{
  "n_layer": 13,
  "d_model": 256,
  "n_head": 2,
  "n_kv_head": 2,
  "head_dim": 128,
  "d_mlp": 512,
  "vocab_size": 2405,
  "activation": "geglu",
  "norm": "layernorm",
  "norm_place": "peri",
  "norm_eps": 1e-05,
  "positions": "rope",
  "rope_base": 10000.0,
  "rope_fraction": 1.0,
  "qk_norm": false,
  "attn_scale": 0.0884,
  "bias": "none",
  "tie_embeddings": false,
  "parallel_block": false,
  "extras": ["capped logits"],
  "init": "normal",
  "init_std_qkv": 0.0448,
  "init_std_o": 0.00878,
  "init_std_up": 0.0448,
  "init_std_down": 0.00621,
  "init_mimetic": 0.7,
  "optimizer": "muon_variant",
  "lr": 0.00964,
  "lr_mult_o": 1.5,
  "lr_mult_down": 1.5,
  "beta1": 0.95,
  "lr_head": 0.00828,
  "grad_clip": 1.0,
  "warmup_steps": 200,
  "schedule": "wsd",
  "decay_fraction": 0.62,
  "decay_shape": "linear",
  "final_lr_fraction": 0.0,
  "batch_tokens": 65536,
  "seq_len": 512,
  "doc_mask": true,
  "train_tokens": 410400000,
  "steps": 6263,
  "dataset": "wikipedia_en"
}
Each number is 500 + 25 x the weight over the matrix's rms, rounded and kept within 0 to 999. Layers, rows and columns count from 0. Numbers have three digits each.

# layer 5 MLP up, 512x256, rms 0.147, rows 341-374, columns 128-191
502479451444477506462534491486500480538539508476532543541531503480553494482499478487499519425462524447504497526483536508526509511516522496525513480505526548519469542512491497535480508541501505
494529496461544537540548506454498446510472509504441506516489502444477498525514510535478537525543499476459500518460529493489506449502513529496483533513534503499479523516517530484499499526493499
503491540470510530498497517493505463470458503489480522509489512518525471522496551463529427482520480515511531551513477499499506462523521502469490519503484515465521461466459507509494512503573546
501474503524510496492523512519498487528508483503495462468540496530521465532495518480491504507461503489524460492540464516501538483526479498520505531500541521518465525533508490510487493477475511
508479509508508532472543496522467558488447503494467486501463513497496522472521499514511483515494515483489514514520530501457493489477499516582522512502484527502489553491479494527500528457513469
485514494520500536478521521466475466467532501489483536501501500531525500492491506499483490450475531497507524473489489468446486486526484516467483457500493484490496483535506479536519538512521546
504473493483479504503505480481476455504449471512490454503489473486487540524509543460497516505481508502504487484483492509485542494495546487528491465507511506488488490517514502513529524458497476
490481515502462542485516524509486461458505486516486520449536487526551494490512471462498508493485510542518510507532506509505549502560508521497527487485523472506499532507531512459502481516491505
507508531541529458504453512475511520498442540562493517532503492456524481500517519484481467503506506514460513527494504459456519520533515483520517522474505507452508522478484501482501495512486514
523500511483492535523495454483466507503527478461530490507471513501484453508517481484469546516489498507516523468538521471501525534497484557492528498494487500513500484484486481477541529532513444
475474506503524549467471467547485517491499476500518551510473534544515506506492516555503472470509524518454505525498486454477501545538480526533510491524502481511482465530513512494522490471501548
494479494493502453497466502486530497507575474476512513506513468519467466503470525497481468517488443486522451481512537472477523496508480510538494487514509476536517480506499508472495504531514482
512511515518506479453472535481542511510546529508482479558504551459477495525498510490491503480529547502549497448452506490470442519493491511500479487520470522500481454513506492538481499515529475
542475525505543484499498440480471506470517528468506521504489507542523466476553517530477444446529516466483508548523504495533518523513482476499493470561488468562537488489539515471498482459468496
498470518526523525527483493536488514497505537493502455537477496495541489464488488515491505483515510493487462530505480476520526507532441497454547496512492501471490473480445540480506479508505543
478502474539581439444516516493483483490515504516481489466455543551492489513522514529478514521538507509519502532465528519505484463506486473459479559483516505529511563492503538504499471470476552
530530524468493465501474474464499510498462519511499466494475502503453513514494470506471512513518468430509504504510522510475526522518486504516511435494466528485528522535522535504527545478506465
521502505494487431500523510521496498490529510572526495519529496536502523480492498518484470485510488502486521503438515519540522486501520528522488516428535492512524467474483499504475468510513480
519482538524515463501526542467469494492528534484492524471504501488513490461522482526543537480520517525521524536502501527479529527483469532514476472529489510524487497484504492466518521480513488
495493450506510492486480510531534504520499490486514495493512495498482504501509484518488501510506499509502449517468496438491490490455517505534469521470508475479531490533495506522524510516414509
487503512552502514522565486484461532505487497532465482478494497506481490472543505514487491476523493490509513494497464488517509562463446492523481509492536489466493481521470526491502484458488492
494546521504537546515501493514533508482475478496475534513493494561508512522482487459549510507574518495485504502477484500522469488509483482529490497476457475529524483493480508426536467489493550
504508452516520532522489495530531509496472505533467498465462497506518473492522551465539500462519503482496494557502478511476536476499482507507464506469525494499478529524533502545519508505488493
474515482485530524549519526497475485480499484478451503510494513512504504462485492519525527466513580498488524480472551496518498506484507496492524512487463538493480506561494506477487520502495518
523479519491515520466498480521537451487486460475538479504445441490496484486470467528512466510482488534488460514515519437501508512555492480512501543544472554518537488501510482528520455507447455
455490478503525465556492474502449529517491477492486499511506524486486550514493522500481519497479467539489507470463543537523525492444453520535518524537498481485503476512491504523498480500488507
517482459531519464528441521516464492542503504513502501534563443494484501497532481489527509486499481527488538535530501504529508481512537464535512510535490462492548470452478489490442512497475517
480502501516566511477477458487513507507503519478505463505528509495557466510537531489488496558538485527530529480522525532526494535520525496521432504493454470518481441466530514474473546531444566
477551509488510535536518501503510526486477511508502471524460510476512458507496519509501537505532521489469479449509546514497534470525540534449474494496469462485453514454493505481503503521471482
478477513516521526527520502477507492500468444520471497505491486527501512534533465496520491507486508474533448493488484449488464508476493502521514467484532492476569496496474521469511487512518515
536509549498491495503529513518464528549511514484462518532534483482452509487525498501490483465529492525494517514494495498557496505449519554536533469498461506473506508486514496466524488531503491
482497519520517534527481470498491532538496520467519516474457488504502523528470513461503528475475463501459496495486471514531468561510488450547505501522489540511533515458486506504533506464512540
502506479525496527536509500480498483569535469484487491510484546499479510478478508524460458513483514495484536489485500496515516518531549491493518481479496529505542484518475486480511472522488554
483481488509508531479494467474468497509468532476470504485473513510456514510508506499468482514492522497542498475510483506464522507482480505537529487544538506486502531502457489514523493523516473
# layer 5 MLP down (transposed), 512x256, rms 0.144, rows 341-373, columns 128-191
521538528530516437503513474547501482476513501491498520502489504523510451514501550512528507481523511505514514476518512445486448465524493482506517511495515510473522523485480511508518500465546499
455487473522484470484500503453497502459515489442528477494468493533491529490517499503510510580488512495509491548482541509524501531512473481492506489545535493508487536464528523518501506498486470
493503479490502476534542497494503507492521528459524516488520533543500501469516503504527508492499514522485477516506509501496484459493483503505510487523507498489523523491513499496477489492501475
464504499497512463497460505444481535506496516495482521498496521478509535503495500531461490485533529491493525508510525494516501486483548510476479499488506529527509478493497529518472528521490481
505485503504501511474494486475526457498473473519482532515512508498477497538534489489515477521490451517528489538500513532550459583537496469515488514496522467513514505490476522541492534480488534
477521505505511499474486483499477510528460558483487506456503534440443469539476495494496524521532487533478494480514514478485507502482513504505514550460448475541501500476503532492508523515501495
521547502488493510496488529487439477503506540473520522475542456525515511525513488476488524518524519501534456462451509529491494512504483533521497470519464519502498461515481484534545505526507540
469500524530497505447487522469545526493476510482511476501510469507491509511512501482509504488507504495487499523504529552539514465513552482513542543509483522470539480547529473529476472485492497
497503440500502568477494507461536504512490479514513508503483514536448518500498484487466494491522459524497485529440540503487492508453499488561460503556545511453479476502512542559507510505500513
494506489476552513477539544472492483552528491504521479515498494519495510498465474472494488475531483545505532520504500556479525476467512463528465524508507541540474453499492515503467482486485483
500534486482465483477503545511512474468522509475488514462506483526467529509493479526510461512449487530512537491555520430509502525432483502517475474496488478507535512501470475533522490495460554
525480493506509509508530443527494486496490509537459531480479515481508504480496492485506473453479509511485501523500459532475489461504488511528485486487517529483523508531533494528506500545517510
523496468476499501481508517477525523489546492557542505493497487503537466482506475480500465547542510492512478507501508494561491476552481488488527478526561551506497506495438518511533560495501481
470520500508492438515500524555512522505502474516475565521494515494495525532520489483484514527509561501534506529456474469478474477463514508524524475477466462483495538507489505485496512474522521
464482564489476514497506492533507499541480477496464514505489492523500533502521521492498541445528530529500511499510498555493477530494499479471459548499533497509536506486506552503482539465534473
520481510526450510539440535536524516541463524483528521494473523523521549488470448464498512497517490526475539507481459483523565527508519497506481490506485533479495508493531498498514461492463473
477497454523487501523520521523495429492491464527490500513530516505519529463480481496527493534516517545524455497472482527504471474487495524498519485517534505517476459499509469489507482516511480
515483476502515527493495489511544529498476492508502536494514494507478500479490471488518489517462512495479538489509515483487490501493479473517442496519488517508519524504474495454504465536523518
494491529534502500529500491527504475473522490549497486493508509531517535515505481489475482497509460471500448501509477487491478503505476468532479501490518475492502501513512479530498433480512532
523531494514477514472517498482527533449516487522518496514456518522463499548511476482528508504537490502471515495532510524532515508526478493484526526546488481516479523528491470510488502474489481
527509478522491543467503505530502522479512485492505505513491504451483508497462451483498527488483506475498515498506539534527499449514480522454464505480502466483464504522504475478487502488495536
483508518468492511497503498498472507495520525473488532512495537469482497508475516500459505501510465524516532494467496477483486537494523522486513515521496541476488481480505504510474453504492485
484491530526479459561491501476472464517524505475511500525555472508488506512477491508469506519482518488518468471484553469526476456490490454491521491512490517485508541468529518453483527502499543
497467517489543568490497474486501479485533499476516495553485539529517490516493477523459491472531512560497484543542550502492461540502478493473482538541508493504496507498502483461520512464503469
543511460511472498504482519501507496531497507542512492543483499523489517509490528497526490475515478479488442503504512468487506494483482465484476470519520515415469503472482477471525527511487515
497502513496471555516522496508469536511490478502487531465519485475524477470505478554492516513518506456523493514493489486528501546511504500457489496468466536526515484503505506495496517528479503
530523521534526541528503510470501510517498481492532518498528531480503538511491477543511459495487541481519527491521476496491494501489520481558458495464484518472447475489487549514478544479490477
550463522526502498499511474544501503491519470483489481487510509534529528474467507487521495476470490540509468495526459491494486512519457513457536443519497470457521566482519513515503540502464499
478520506477559495504461472501483483486517496475523491480480459533524534504501535525468508513426545528476522502483558452503512523499495489525496499488510534516470472476523514511492466468515514
486510511525501493484490525498474526502508487496527524507511481521501522498494541530513504471531507486480515500506512527509493494505490499517535495515460490528502487506522489518501510489530498
500492496505481515505466504559528522514510478495504533514511459567550548494492499501505539472470517486511494477514495481483518468490505467473503477473494488553480500490500524544514489503470521
491484510483505495528460494480528442517501500533535499520493471481489459515450474498473524498496481499494488488535499493506469500518474540469473508489527468517535497525531521501532554493461568
521486527504518482490500530509451511431492490500501492467497473532491478544480506481515524509476534476495489497486526476494507488453492495471464501490509555489449531493508507524479512496504514
# layer 5 MLP gate, 512x256, rms 0.137, rows 342-374, columns 128-191
506505511481502449500513517448516504548462481492489516485507502466475524490495506473520486518466477506491509519497462469481490537517512464477499511486547489536500480524469489510492502512522455
505510544505455512474476543446521488538558499497485500508499471484530538547526531505488504554496474452486522541465559486518521491482567490461498535475507515493431490543480511486497505511505539
557538485492477496507485476480523519565460488482528501457510528500517463493462443479495528463479493494505500559469509464482479507540480518485496510539524495501481499475489490523506530514518517
509504544471532490480477493514515492488535512489479481538502470537527503494492512519435524512484524506522457495488475540539521489472516489505493468517511556497505533508487460516511515499525526
501523501489538528520519489514476490531495485486485492503507487522491459484535569489505536531471464479474483472499508486489489489530505515506535466522474498464493530490475549513513506522491478
523485495536490479485509534506450537521505581478495518415524467486534495481511532468489510527503510503476467485539510508492496491483513442493504495471512498504509484519555500486501514520513552
478512488480510479508491477482516512533558531433527491524500487526494474509497492503499469467471485537490468484554520500467502509511523479479503471476495479509494501498484506533513508498538512
499543524476497521483481505517504481491449537465498497445437511524479464518532513479511511443517525513511478492547513543458484508449524541504526458501496493473518481503480498521458484539498517
513533498480543496491546510459479512527478473528464509507515490488531505523478487491546498515481510463537482516481509512515517535530480551486506548497548548543503524473490496494479530460530479
496508499454470494497505520511490496475504491501495528501518491494464467514482539514487505516505494563525498495494509507545530519539523548485502453517512498478501499498481502519502515490508496
482509522539542474467514546527473499523503485480539490541462474486530508480491523508536503461481513501510477493511493466484505544483485526522541493507509481502479473511512510466474497488508532
528555521489492495521497504486553450488475508497551477499519502506495483515500478510474490515496523455526485502532474536501584494465504483476461543473545477487528483520524484468485493449463508
496491513509512525450457480466507510489454521503470491508479495483501523517508492495509463496509490502495514450494542530489505512493507474506475475504515503556508518534504528472450442490476485
490523514499502516459512468525525579531524481484492467491522468537501526466466515452506501554545500493525514509466472516507448519497512461498507526476494481451496502513505492500517492499521503
556508505458524520489490531465493491515525482492449485515515505448488479509477512506491473452500521471532523516529527466484504522489503507473561524489475491508489499513503488493476518484482529
460550497523496479506466543500504522489484487476531526498470516520534499509481479493510454512507510516513530508487522463512525488497509450483509491505479485491507474475530488511524480461530508
506494469493520507529503476499473537473507520502547449485479503539476556467484491508451482523513461517517494469510500496553532553469489490502484495504487479489478513522483487484506497448533507
467479512480502543478460453479522526546509550518540506498548450506492491496557506460490506522451465538513484506503468524530527512478488518528507496478512494521543543490490477468539540520487522
430471493515493506529454535524491505492498514463492519504493483499522533467488487537506496509480509542492489480528498475519505492477534526492527520506474477490491533539491458506530506501509485
511519504485505503476472513474505490518501523486489501527511493439518474549505525512520494519493506517511518490520510586466478442526512509506522549482505508522505495500522523489495481495471509
455477474486536488489494504545512503523487540540500570539484496469501525486462479543477462505435518510519490501491494506526464503512561514529441521501495503541521453527501535497514507503535509
470532533472511500505469491507498507504484518531489503459500533511476513547501441518538497529498498469466515466492489469455518495466510494475481489502506494477511492483494506522500496503540463
440521487473499511508528493534513485524518447520465510474479513504481525506471545542502468529544467476441489498495497482527489525506527463495500504520482495511506525459506559503542502481470496
482476514502488504484540512461502512513469533485478512556525469480467494509551546473502449504530492477515497528494510529474531552511488549525524434501515484513515458498489490551461492524528509
472501487468495484491524528519505450504548449539467528506528482528540480464462515526508444483513451504496501497479504531528536475512527509470547535541506501463524515463469494538477474505505527
491493493512544505439479506510491479512525489478480524515493515499508465518523516485512493536468504494480456539508508482520484487490541475495508540551545471520517499500529488499531502546490568
439480497468534493532514521505516473512480474500514533484500491489500520488467480473503530449510513515545504536506555532481512531492494522501503545482492530545485479484501460468466449459491480
480474503500537476475531455505505539515538483543549503525504482510484547462476488523509497487498480520500529505472500513524509532483498471535482525461509506501488499517505500493463440490513501
516486468488525498534543506518508477523436462519489478505494487450504509511519494502535527535486474498491487500508486488471533530484472492494476498479531530523486480500466516486503504520476514
524481482530486483467536489469536453538465487468493531480517460549498509510492466483511524464509461520550486513517469492475533501489517466501532515497466494540509493540450449503526490491501508
511526488496483481483482509504440514485463487476472457469517518530490526485553526518473474516498504506471551474472449495481506484478480532524518501498482517530487502461486517440458501486456496
541504513474458504440504496464519507483522544447487471496448530456501500501469470474538533535481522473513501505523501479486476486482496481494505483487519516475504484496510482479509470480527456
439508530473502449495513490505468552470483481518495501518505491526504530461478503494490476505485518507484509478529497483507482536495487450521527524497524545474483501470509487547492494464491484